python train.py --d_model=128 --n_head=4 --n_kv_head=4 --head_dim=32 --vocab_size=1710 --norm="layernorm" --tie_embeddings=true --init="normal" --beta1=0.95 --lr_head=0.00444 --warmup_steps=63 --schedule="wsd" --decay_shape="linear" --final_lr_fraction=0.1
Each number is 500 + 50 x the weight over its row's rms, rounded and kept within 0 to 999. Layers, rows and columns count from 0. Numbers have three digits each. The size before them is the row's rms in percent of the matrix's.

# layer 3 MLP down, 128x512, rms 0.184, rows 0-127, columns 384-447
103:477535462486528567421472560463404529592446517517423499462568488487476443590499582442521461517510574419476467519570475541521514521504522515534478428500444490480548558620435537569532440472494544
106:433504359531532539388532467458575527532524486596536528557447370534448470527561462433568510447560468500477426420500540455497561469527472461497527590602485476492441434475523472563450571474545499
101:419540476523534433507518394615482543518443402535536544407451455528537474430495528510523482370604462421531454451435534593554509502518467503434463437469487473506553465493478553562539601563512486
100:578531477407485554541558487455557459424503527421539501484497502501559463563548493492585496573493388493529464564520411566452535500542415451543357481462491496445515516449549483518474559516498498
085:593493540515520523453490481538571416440501491458469555450501456509433520523519507488497513490463470512518500505495469448552549567565453534497482462483505522467469422565554533373555577508497394
098:410513477553488532438469493489405634449573585449471402591463546481507492411567533548476409498500468570457438592498564433445459520523452456529456448437516491594574468490466435420543489484495497
101:553431453481541400479554492611475491528528399515499573550561494493441561501497484547484454533529455456435519514590455437491425507555473454451522509481526525553475473453579546393517441489489511
106:577469475500424479433430525577450497494452454480414458462509542447451500524505524470476538549498457573555423556469494484528514513428452519646478445503518514566581618575539423433532611481530477
094:466474526565354641519431473530477502430538588516524408494567496481475500505627510478405511432502428511485463538497504391536505500432438521530587633491497509457485480546548522393489420491461494
103:438441482611406548478463506468379437536404532477509498454503471450460597490487494381507517452438569523393492537498518547447434495462519471441514620453480473503533526532569434520578518505554534
107:557445570496414529473507456458462564556465549502500439482514559502454490535556500422345606471466562469533508544439520455473527483471513568604487480475371488367521476496517493448429509519497478
098:554491527468508529554474550471553476476456480514481451509526490514519409464478510517581453519395453409475547447535471492521548462516484469491592421489674515459492500531473436450526418534449552
102:476526590450533496524525526519461512552442492396447503470577499500476490480484490454469525437519560434397469450482479467492442460483522427486532482506470570440489539537410498516517415470468459
107:519401474472487394575463492450449464525578412499469491529503617536528419496529501463407505429494436394542446497492397584461562530536521427469497508489447548430428464482511416536455479536534531
102:415321493454462622467503509500562532574538458544494333499533536537453496464458420443569454648463471544516452503460521516454461561537514539526490448395554540561460552522531484524525495540469513
098:458503440509494652515444539541431558526589535490502546563607400515566453501571477563507451464504385473452527480506487538562558536444514471464570490574504483481425509433539477527559530575574535
098:563534630464516497489490514484595496562486574431436517609555406514475527520536498461508554542512499473565512487544476592487457480504430541592434529487449502476491441475422501462496457528443431
096:467431530441527524555564525506503472445495476519600487504356469542493398427455437518445531478434444436468522412533480476462433503482513458474515534435323470493514508445453465508454470482462493
102:495596611499541546499431541469445500470500501430588422534442584488618556477528507570516518625491473555461479519511542449445487561493550538529593361490497474622539440459386466559508495494496481
100:425526491453424576445508495417533415421485496428476496509509579526480566472510514440419454507523462526592513606537625455487488435518513522467484468457484536478492429537503495490466517498474515
105:448554487471474540544521467507459508447434536493359533460546568516440550537470590439628495554440504495475566541573535487533503437469537589594505537500435522492460563484553476427516537413559447
103:510433467555452539413520550452499561431486487557454567534451551510433430507514534565644560495554515579583541513403453390566554513424473493501558570456432512553460587452465509531447463545499499
099:550496501525459547481461468524472485555555511522586466521535584438567503442493507552529454399418485463554408528483545476542384532544466576450459541373501507495506467485536468522531511518471552
092:493660558529459460488501472491481517494521492556508506463575441574420394531522505616492512455490441590444516572500525556463511421491589626532397477549556515630395475586484435480450458500541554
108:477598514511445465518522543528579484393528553504623545500442563542466455580603492502547485482510424415512525457461564397473504475504455453466540479472459498483455432494524548446439521444506561
097:513491484505469505485553412448476533482434468515528534447469510518551539603430505525462467471545460478529565618580607509468522543484395509548486437487551504521491471547532477487464525443596439
100:460447550546493613491436442514517474481514487466537431515513506568523396468532509529507465565480463469506440490512450414454509440491489524531506500506371485447557414463559403499499497565463573
101:493481501433595574444463461453422508441468447536473512551441466463470448488581436486447552538530522448493472515469491497394555514531547501479452504456422494422556531455485533465520507485477485
097:504375596548572479418534500433619511541481485488502397518501415486494575486542462499516450481442478480536466530526449505529431494543524487513471469466375491508507526431579480447478501493477493
102:633465514516534486488535536454442484490549430460538526506496538538563490398422462467523558506518481447485451463475524419386530538442485497586509452452506515540510516532604462472560490538465475
110:461526437512514482503446491467500474443460432505595490482590557482450524427501461527468531409436551520463517479557434489585517537528431429502460363523457538519444558493512396559571557586458565
101:492560509535446461454471527539487504545524524501555508515462551525498435542473478521480439512531509444584519592445498464504443497510410564448450498378576498529512462485458616477495451594546499
101:490466431514551461509469485510444466496593382557562427497488503565469431472538469569535542521436424451548529560526355554603537514548491425476560462619504490467492591459486459475552533549441477
088:530494539498390477498423487419386535559459589597490420508532596528514503446477499439512486430431509542534546546521490333400382501569542559501438460501521444421464507474488433545410483437498507
097:480498512484539458536527516447457479463509517462542500547550507577533498538451447550530511440510477598535518470482496489544607517437551553444530483507588523523566548474503425447480452497447519
098:481526529593485506456451594359479453556577501589428395427517592483481505483512494396457527563550440451399490497484450434582461498507514513506547576448443548471502501460398498542444488490539593
102:412569570470482480441489524532567445501526500529473574512419457463476522502508487460586397485479542492506524485525499493510524526540503534415428397511524467527458481490565460493448500450510438
101:430518551459398615451511510571499510480509477457480472482449535482572534529607464498449490519485539465462485534546519430512610431506490604494516386431504497466530578513554491522503395440495539
101:483438483548547457495516467547551507595488570482503423545482519518506492509493592584418505488486474554433457592463503520461563512525493547520517598473440490490503558467494492474500488454527509
097:475464504551416397553541528464574529565423420442597539539419522479430459509489501544411527451488482456534453533543487502466462479505524532427490459459484491511503557527470544515500481517525515
096:551515494460531501536506492525540507510476490460513531493426441515442463463402402528516507546503478509512464496512541572431554456435465514456520560501466481488560476602488451459484531446479540
103:513549492488479481527505459528532467503519538463457556509497569513561506486532628438544551428594546558600470570506526456551428452465459502640420567579490498514521521456464454594494550505426465
103:432447429483452449455571498473470508493572489577562450400406549437533503479460465498504491589496570511442553519475610553584481452544593421551470474516489430507448569457460490512516514506412490
102:526458487506513536467489499568486603526469528497450463515482528471570454463456475544411534481493495513497456463466423453518437456491638454516530514506485507633536440510534469568483454437494493
105:461399530441581522573507483508559616510437484568554436484504432506545497578485473541429472513428527514411462435414426521484523584450611530465502621533477532524486471490458558530401493538634475
092:575524499527553486435447535540469490490500524514468459458441483549452504494550526513551552470484507608495572479537527578516447507469506488442470434614507489425542534519475525458583492478516468
103:480485559449471574546559509411524400449473444449468531560509455587478432473616483470549510373546482508516563563510535508502470572563591507503610489374515555466491565478426442519403553520523471
094:457495441541579450502396469604433506503588561461513467451460587468473525475459508537373510486497559456470521518502456453500452492538592523583551561435499481484458450542550534578481504424441508
101:499529455518493466489464564535528532493547562566524467489492481499493516516507517449587435514524527551448507533569528467425533539480502496519487482392536463460509513547402471620509485617509539
101:502484439501604551479505499529630561531443502483504428464523444523560587586568588499472545539419523580538513434520507499463411518464553622534562454540540455522534502461512495470423597487523460
110:500383491440653485545525478476435533559547534503591591520512566448428562589570495530468572500571520444514464568512525528474465472473484601488567488431457486553524491577546542497547471394457460
099:481396499482534504394465459545588517494516406522521561538490540389507525500517465457490449509430519481505377460506521530366497560471515436526553518527447481579452538538548595400516452449468511
099:474653491480463431511558490422447544522514529472571525453553574472387522489578508504530499446467453477420574542437549514369479496523465507528453457555563489527467531487489486405528548595485511
104:649543480478460506494532558557474477591432490454456490507464433593512480473486423436494470414528606507491476518471476460467501579446503553545613427441451588524522567479581512454521490590582594
102:509643515532524472554524510505464555489521454589523506465554543505594465529539504475468570522440492505511497623467406577580532518519457505484467500484446544490532508547520507552530554482597537
100:463556476459516470558524513493595589511587513568401527536450495533478514430542534523609451533485495462509596458459479552468446497542419510579476493384353507455543427509514492422483453619549465
097:431480570482561445512530475473477443548497393490467532545519460525541458542555481574521494452449477491609567576497468605503488445494493520536504510393496539478571505580600497539553559588485496
098:362481572470436491477493529533501472500532521502447551458468478516625435453542549474515443547505479470522464420554464455490556536543489482457437431514540529472489429490400498527543587570455585
098:580489442520533476584477592501534555535503452465613516565482494450555444535449448630518588492437519519508467564443483576538460443614423556592418479394585451556535508499496455497544382549459463
100:514588491466475516559402556543579521496511409582530661504485510510513533500508407398637558466479488448475549563509519611352459591539478461461586463591376457517548509442516464405480485495499552
093:519495453487577602548420444442538470475633569489530460501481552527486464467568519515479547496526490605454558466521532544508454529519451509447459587495403480389470540501482415468498475475413472
097:515431479532594562448457446583503465468494475566402617556455475521542555440582467555522450495514494573470505568507560410422439434410461560462540546533591487577590489481441599431539469527499536
097:504436483513572536475478496553483507573541410417564444445511565553518530552504503480378497560458535478477458551471438510504549542468490522539535519446614523489505515505484391476515518479572475
101:475553496504454329457586525521426480596498510500528497472462553587525551477444450493505529616517546412522517471559568536506431521506471570486464483460512592510588410522518533462473488462536472
101:517556484561518510453452479561448506462542523549495426452493584571465394431529565557530594568509464486518534504500422525462574493535393588505543583657549558545473519535532527583503501540503446
101:511480463531496530459470538467482495451442535493480425472561508533465473527485561488548497531448545365530533481530525532509504523524520346411496454403510468569455459542414485622506475493392540
098:368525411488539464447522537500372440569511602507480504547539520459495504421497490483480493477550535519455490523509433508511579463557522487487522549467527428562577493504532372472513552539486531
095:578469469550524515487551552411577333427495495506484432451576386485539518496467516521581584636474446469458563471510568530528466501493390445548384404412506529446442481531430397527367517517516470
096:485469498560538509576594503506415450450541597516624502494490466575551549507402491525475492536506524499569470531602537511491481477491500457513470526522477555448503560522575365545505435445556500
094:503598423468554447407599437561495498417533467501559338562544520471556537489408535504513456416574512553551538439516350538488487439491456503463418528500534503599510553448529548453484496455537522
096:511540562566575475543478461432450546447499604511587500493513446511532494494402423413494484500551513546501584510526487425457437494582542509561473494540555508462431407449513465539562517487613388
096:606532505506464384555500401518547555462472464456549410530452518432524518517456603486448493585484497596493504448553611484550525483440595523503509534552533501554499582573504582582508450518468448
097:538559507500460525486535468525570474470425535526445529473432461529481524513449484472500567474446465433520509480495415536557520508443446478494459560481429463458555502576525537499510428545501502
101:451411460493529621542474473419535421464497595528491473586476521461577516462490620502452473554541495538445533576458503532504537481565488461456453498567436493584500591456484437534463524524516577
101:543481511451521460402541459501370529487515404530478557439465543491528498447517540499505536473495569562571461423531558476386511480492462471497577580558531521427546494466499645506514468504403495
110:542531504523469518593406504551529484581439547475523513460485637508422528513431542469546501581536454526461516534502510405498444532438586543494440533512532529548506520581410550470565543450447396
100:506521434538522494466550548475449478589420487501475532495424462510478438448549514539499477472421469432546505554522544359509413517498496483545442480533462478404468495534518495441476438501577536
101:622525500488537419506594548560414472483533461530586526541476566478521488419470478583534517490532495489450401443504458409403507538488564455452418388518512503516462485549502487391533471515465459
094:483428605521449479477517526428459428525512480436456525465521462493514572441487569422479485392541434482449454402458575533394629480522467428501502536477575507523515514510518498504540534530500478
112:534539525484443540588526523413461539547495500499463468487556494568528458480493550495423569509488515538517522476461493491552539430470414468512510462542527525475453517521510462492501495399569583
110:360542526420524565504489552467472506502607564500510545516480473539458526458525483557492451499558543485465412467554500415446422519477473446427610484360413503538486427530437480468503484440535584
094:440479578545576528565444539583404505417501604511455459518498417520486511541524497585483493515519477491499597489515618477508475503477575463464489510464493485522468492417557498489496496464520555
095:485500506427608469438524544564613596438445503436345528431504430490476586411434461411557444515452589453563474479453556466571407522560526438477502419491435427530428467455559552536523581483501430
099:383401597493506478532610478505531478583501500480476464563493415516506454559448472510524560565485440496487375465438512492517466512522469526516498469588514575501646541454551580481577491515513502
097:446591528461500439586544531460535545501496476492462463500432474522492545476435523543606517598569553557512558404533493501542486528427525444549523540534528529469557456550434500500503491604440532
101:519419475480554475460557558510540453487420591523441584470504538496434501557527483499431432537501511551470507516504597505574502490541465481458537464470545564468507465453504512564500511463429489
102:556500454562498582559527544495456485461406485453554558481535515509467550481507502591477523543480473525451489436485418466608504429461532561547548490472540548503515456475475550459491489454483479
102:494555542452613516439512489537491553451435605392534523509504489527466565453456458564503534462471530488464541480596483485488478506490498529451661482484540548487604499526497541536604529564464605
097:425523493418547368598482495507417532474460552487524452513495422519514455510462547491492532597541429589451487463517507459455535457468462583502442587556568508501495530491470604417567502491480577
104:486546551565513523521431517461453551535490543535427474539516476616515443545530497469527545488510599560527541534468450295496560512496517513544547531505507580508476589470472436517518479547498481
091:410517414504550525462396511576460508574399488381564517498444455478484538483469496452560467539473604508523468484509560422473508507449581478458421387472491404488508495500382506527482457386478455
103:508516460467585485538528498505471519492468506424493524511465475495491463505546477547511491542530573625521535516479534594514574497434525526567560454558550459467511524473505406585590517545469435
100:514518530556440460478449483488431435484450531513522462450519528497472535433599486489472465445554538557480426475508497489583531487519550542502541526500543434508566504493497396528427518498481515
094:545498527479550489461472537460549538442464593437533565490478508451513525499494521537522475525446478491426516463616369492378522559500479408505500467441541485513430414460524507393533426508570509
099:406430559479463444438493467545522575422552578500508514549442532467477465464472535558497481438496593465492561439510418505566520531571602503477428441538542510435508529407512482601491430512466500
101:553443590451431502537471578528573516434609534522456484619539496497578454527586549437609553442427469474521520511435532453333506481510425521463576452531518468461581510461460375490481492505475488
094:486469537479499465448534481453555502470521450505527467532416419463479476519477567443537511525426559445517493476470565543481532437480543456516397491606470474591536463555450449432453512446500494
098:512414475489411447404469424507533436537550505489500463543532503509546475560493530412477550475568461521553439482501475445556437496453455442481381576470486520486441475488522539570517503559426467
103:365491458537445532545460528479507468469450486469469473491440409564551503481483431443579505542450514443483479470480507404535454529514416568454563488511474498532501622448487562491471455473619475
104:498442614528511568523436473528572426500507450464501476499422475461493433501497495511417526453459508535469531510469356562587574535556465544499530502599518477433537490472557438473415555391399498
103:498414486449565405487520551561493550474567503502525571490469527549501558528513497542487550577550516551557514467491484460406564422442379462488545514564470529544517542482579495426458479496444505
101:565414520473437420483485480451416527478470504507460550467522521471491484457444452585465527345533400519481419406464452515467518419489663489489573440457591491479477464470507635501554486535488489
098:467561473550512460436414495564469488565408548504483466518428467508554493506491552567511500535492563484454499475434534432523514481414440489444424495455413528456534419513458495518497476456474547
100:449372492504387458433480509438463471524366510520513447580536525458524541461512487494366456458500494531469488546556507497561498539496449475438518502372510508591591492480544517477489485472538490
097:555597535524436535510436523522604532526592495501455560485436465522531423448531522448526517531446534460412506497467513555435473496468535472535669484510442488493512508454503549539541443462509484
098:478562540477553430509604435477433479585402454488494555439459556503390524458452521439464447434529460510454565419521577475533476469500511523460469440484483526478568526594478485494522558500498477
101:469467474556584533442586592404486514493443549463547479485415486561531544507474504586556473450461463529559493493464494605516516557521526526541459493503525548459464462525462511519473502505501574
103:403511406513481568508492521519535432433410540504553554458518549506492512534588556463441477581494608503505492441461590501511476478525425547488532448536444473499499397525431461478555449414477654
100:421458456482510519469530445447539542459484513598483456465479492579551480440424481516528482458546554551410510454471454486524414498458478421487541350466471524518442483494529518405488527517579460
102:545477438431463491449491477476483555520463518487495510531518662510495520364480527503485434477495490430546507486540474495424599441559504416491400568455611511532582400516496453350514488476536498
104:543569531490412431528495501555498444557522555410539631478463466462527490488527485467564461344488556566516542517486454466552519486467460509466420513551471441520522447492465484510510504499540519
104:577615544541563490491466348417501474527611437471490330490519472508492474550462478528451441518517646439466441477489420477593495491537500424593531398464574531486452507517506528464459487561499576
104:549509537545536438522434532459374492459491485548545414491450557478469443468475551474455460526428555533573507496498564553514514477423516501482486398487514454541509581516482407543565423576505538
100:656527491491470537525487444565455453456547557423534543445548379540516476527528480494488501477460374463545536509521541489487510533496456398551497532446428538397484519502509536572549505517494461
102:590506511483535557490489434564387497469428551563474614533505609366516512421545500512581544542508543491450534505408527526540497482542384504505472519593514480505480527487584533578526491508520550
097:494484506413540428541518560553527558487470506546522424519542460401582522412366578468539492441532424520529533519478461507521581502500509479557432435498388450516508522510440482399510523540395529
106:528409562495498535579528411501443510487475529478540588564555535531442600487534459546449558438478493529430490538451531436555354515484529455516500492533473500475494461478496579502559505537509471
096:571537563506551461466530536548474450427615448452581545549410537505582488494553563477496395486527566518535501470429479454516531481508594483570479469451411482522449609495430536497489442489472523
102:537473524475537495495454479540556402507459518515501554599458422446459530555550512562531569531515521545502507487544486529517574534517424493480362494398415468508420454486552567449519448462497483
102:415535533532471529447535430644502523470490528581489506514545542568539572480451400470421482376482511541491514500484491433427515480491576542544547620344486529498418574500510467404526504492536531
100:432472534520553454523445544594621559524372468539469506450423537476556492521529602489544508495413471494531497469538665444458473495539462571453575461545473513500484508521454575449481560453447503
091:573421438489518471482465504413436595456597452546499480504508559440456473462488498564486451436477429493393522477440535574541465483480554528585491474461467491501468518420540513439609479502441505
096:576396581483412520452490408520484503520369502468527478510491526457496507494417432462528458537505565456483420521521484506418562475553620469544425508563515499482535497490509451450484505465470463
099:503577548481464455530517540532555565485524429510578526457435474493567362528567527528519488422531512518485571500502485502497470481528533472450552495565475516472534502486544556645428465493518387
099:444570446589495577455483529508526440544603587477509531510498500477463467545603543420441372560523511487491521442480467506484522493510454527468559510459416517401534542499419460477504466550451539
100:453479525462625526482433480492473483498519416450461457464556652471490437509534543590582533578504489526532440480565562471526469487483445456535589528396504490460444494497494432487535444540542504
102:440443483501529608522454528423536516548470347486486582469580572481419472575547447493540513568486547470446402537530508598603525490449627439514505477481430509481458553566485548493587478496556487
099:510374473474464537533487584426422534523419472482496552455469502496534570382514508484483635499473443410490421542405485552531541516563486427440515471576486519479472461543496507514490566452423492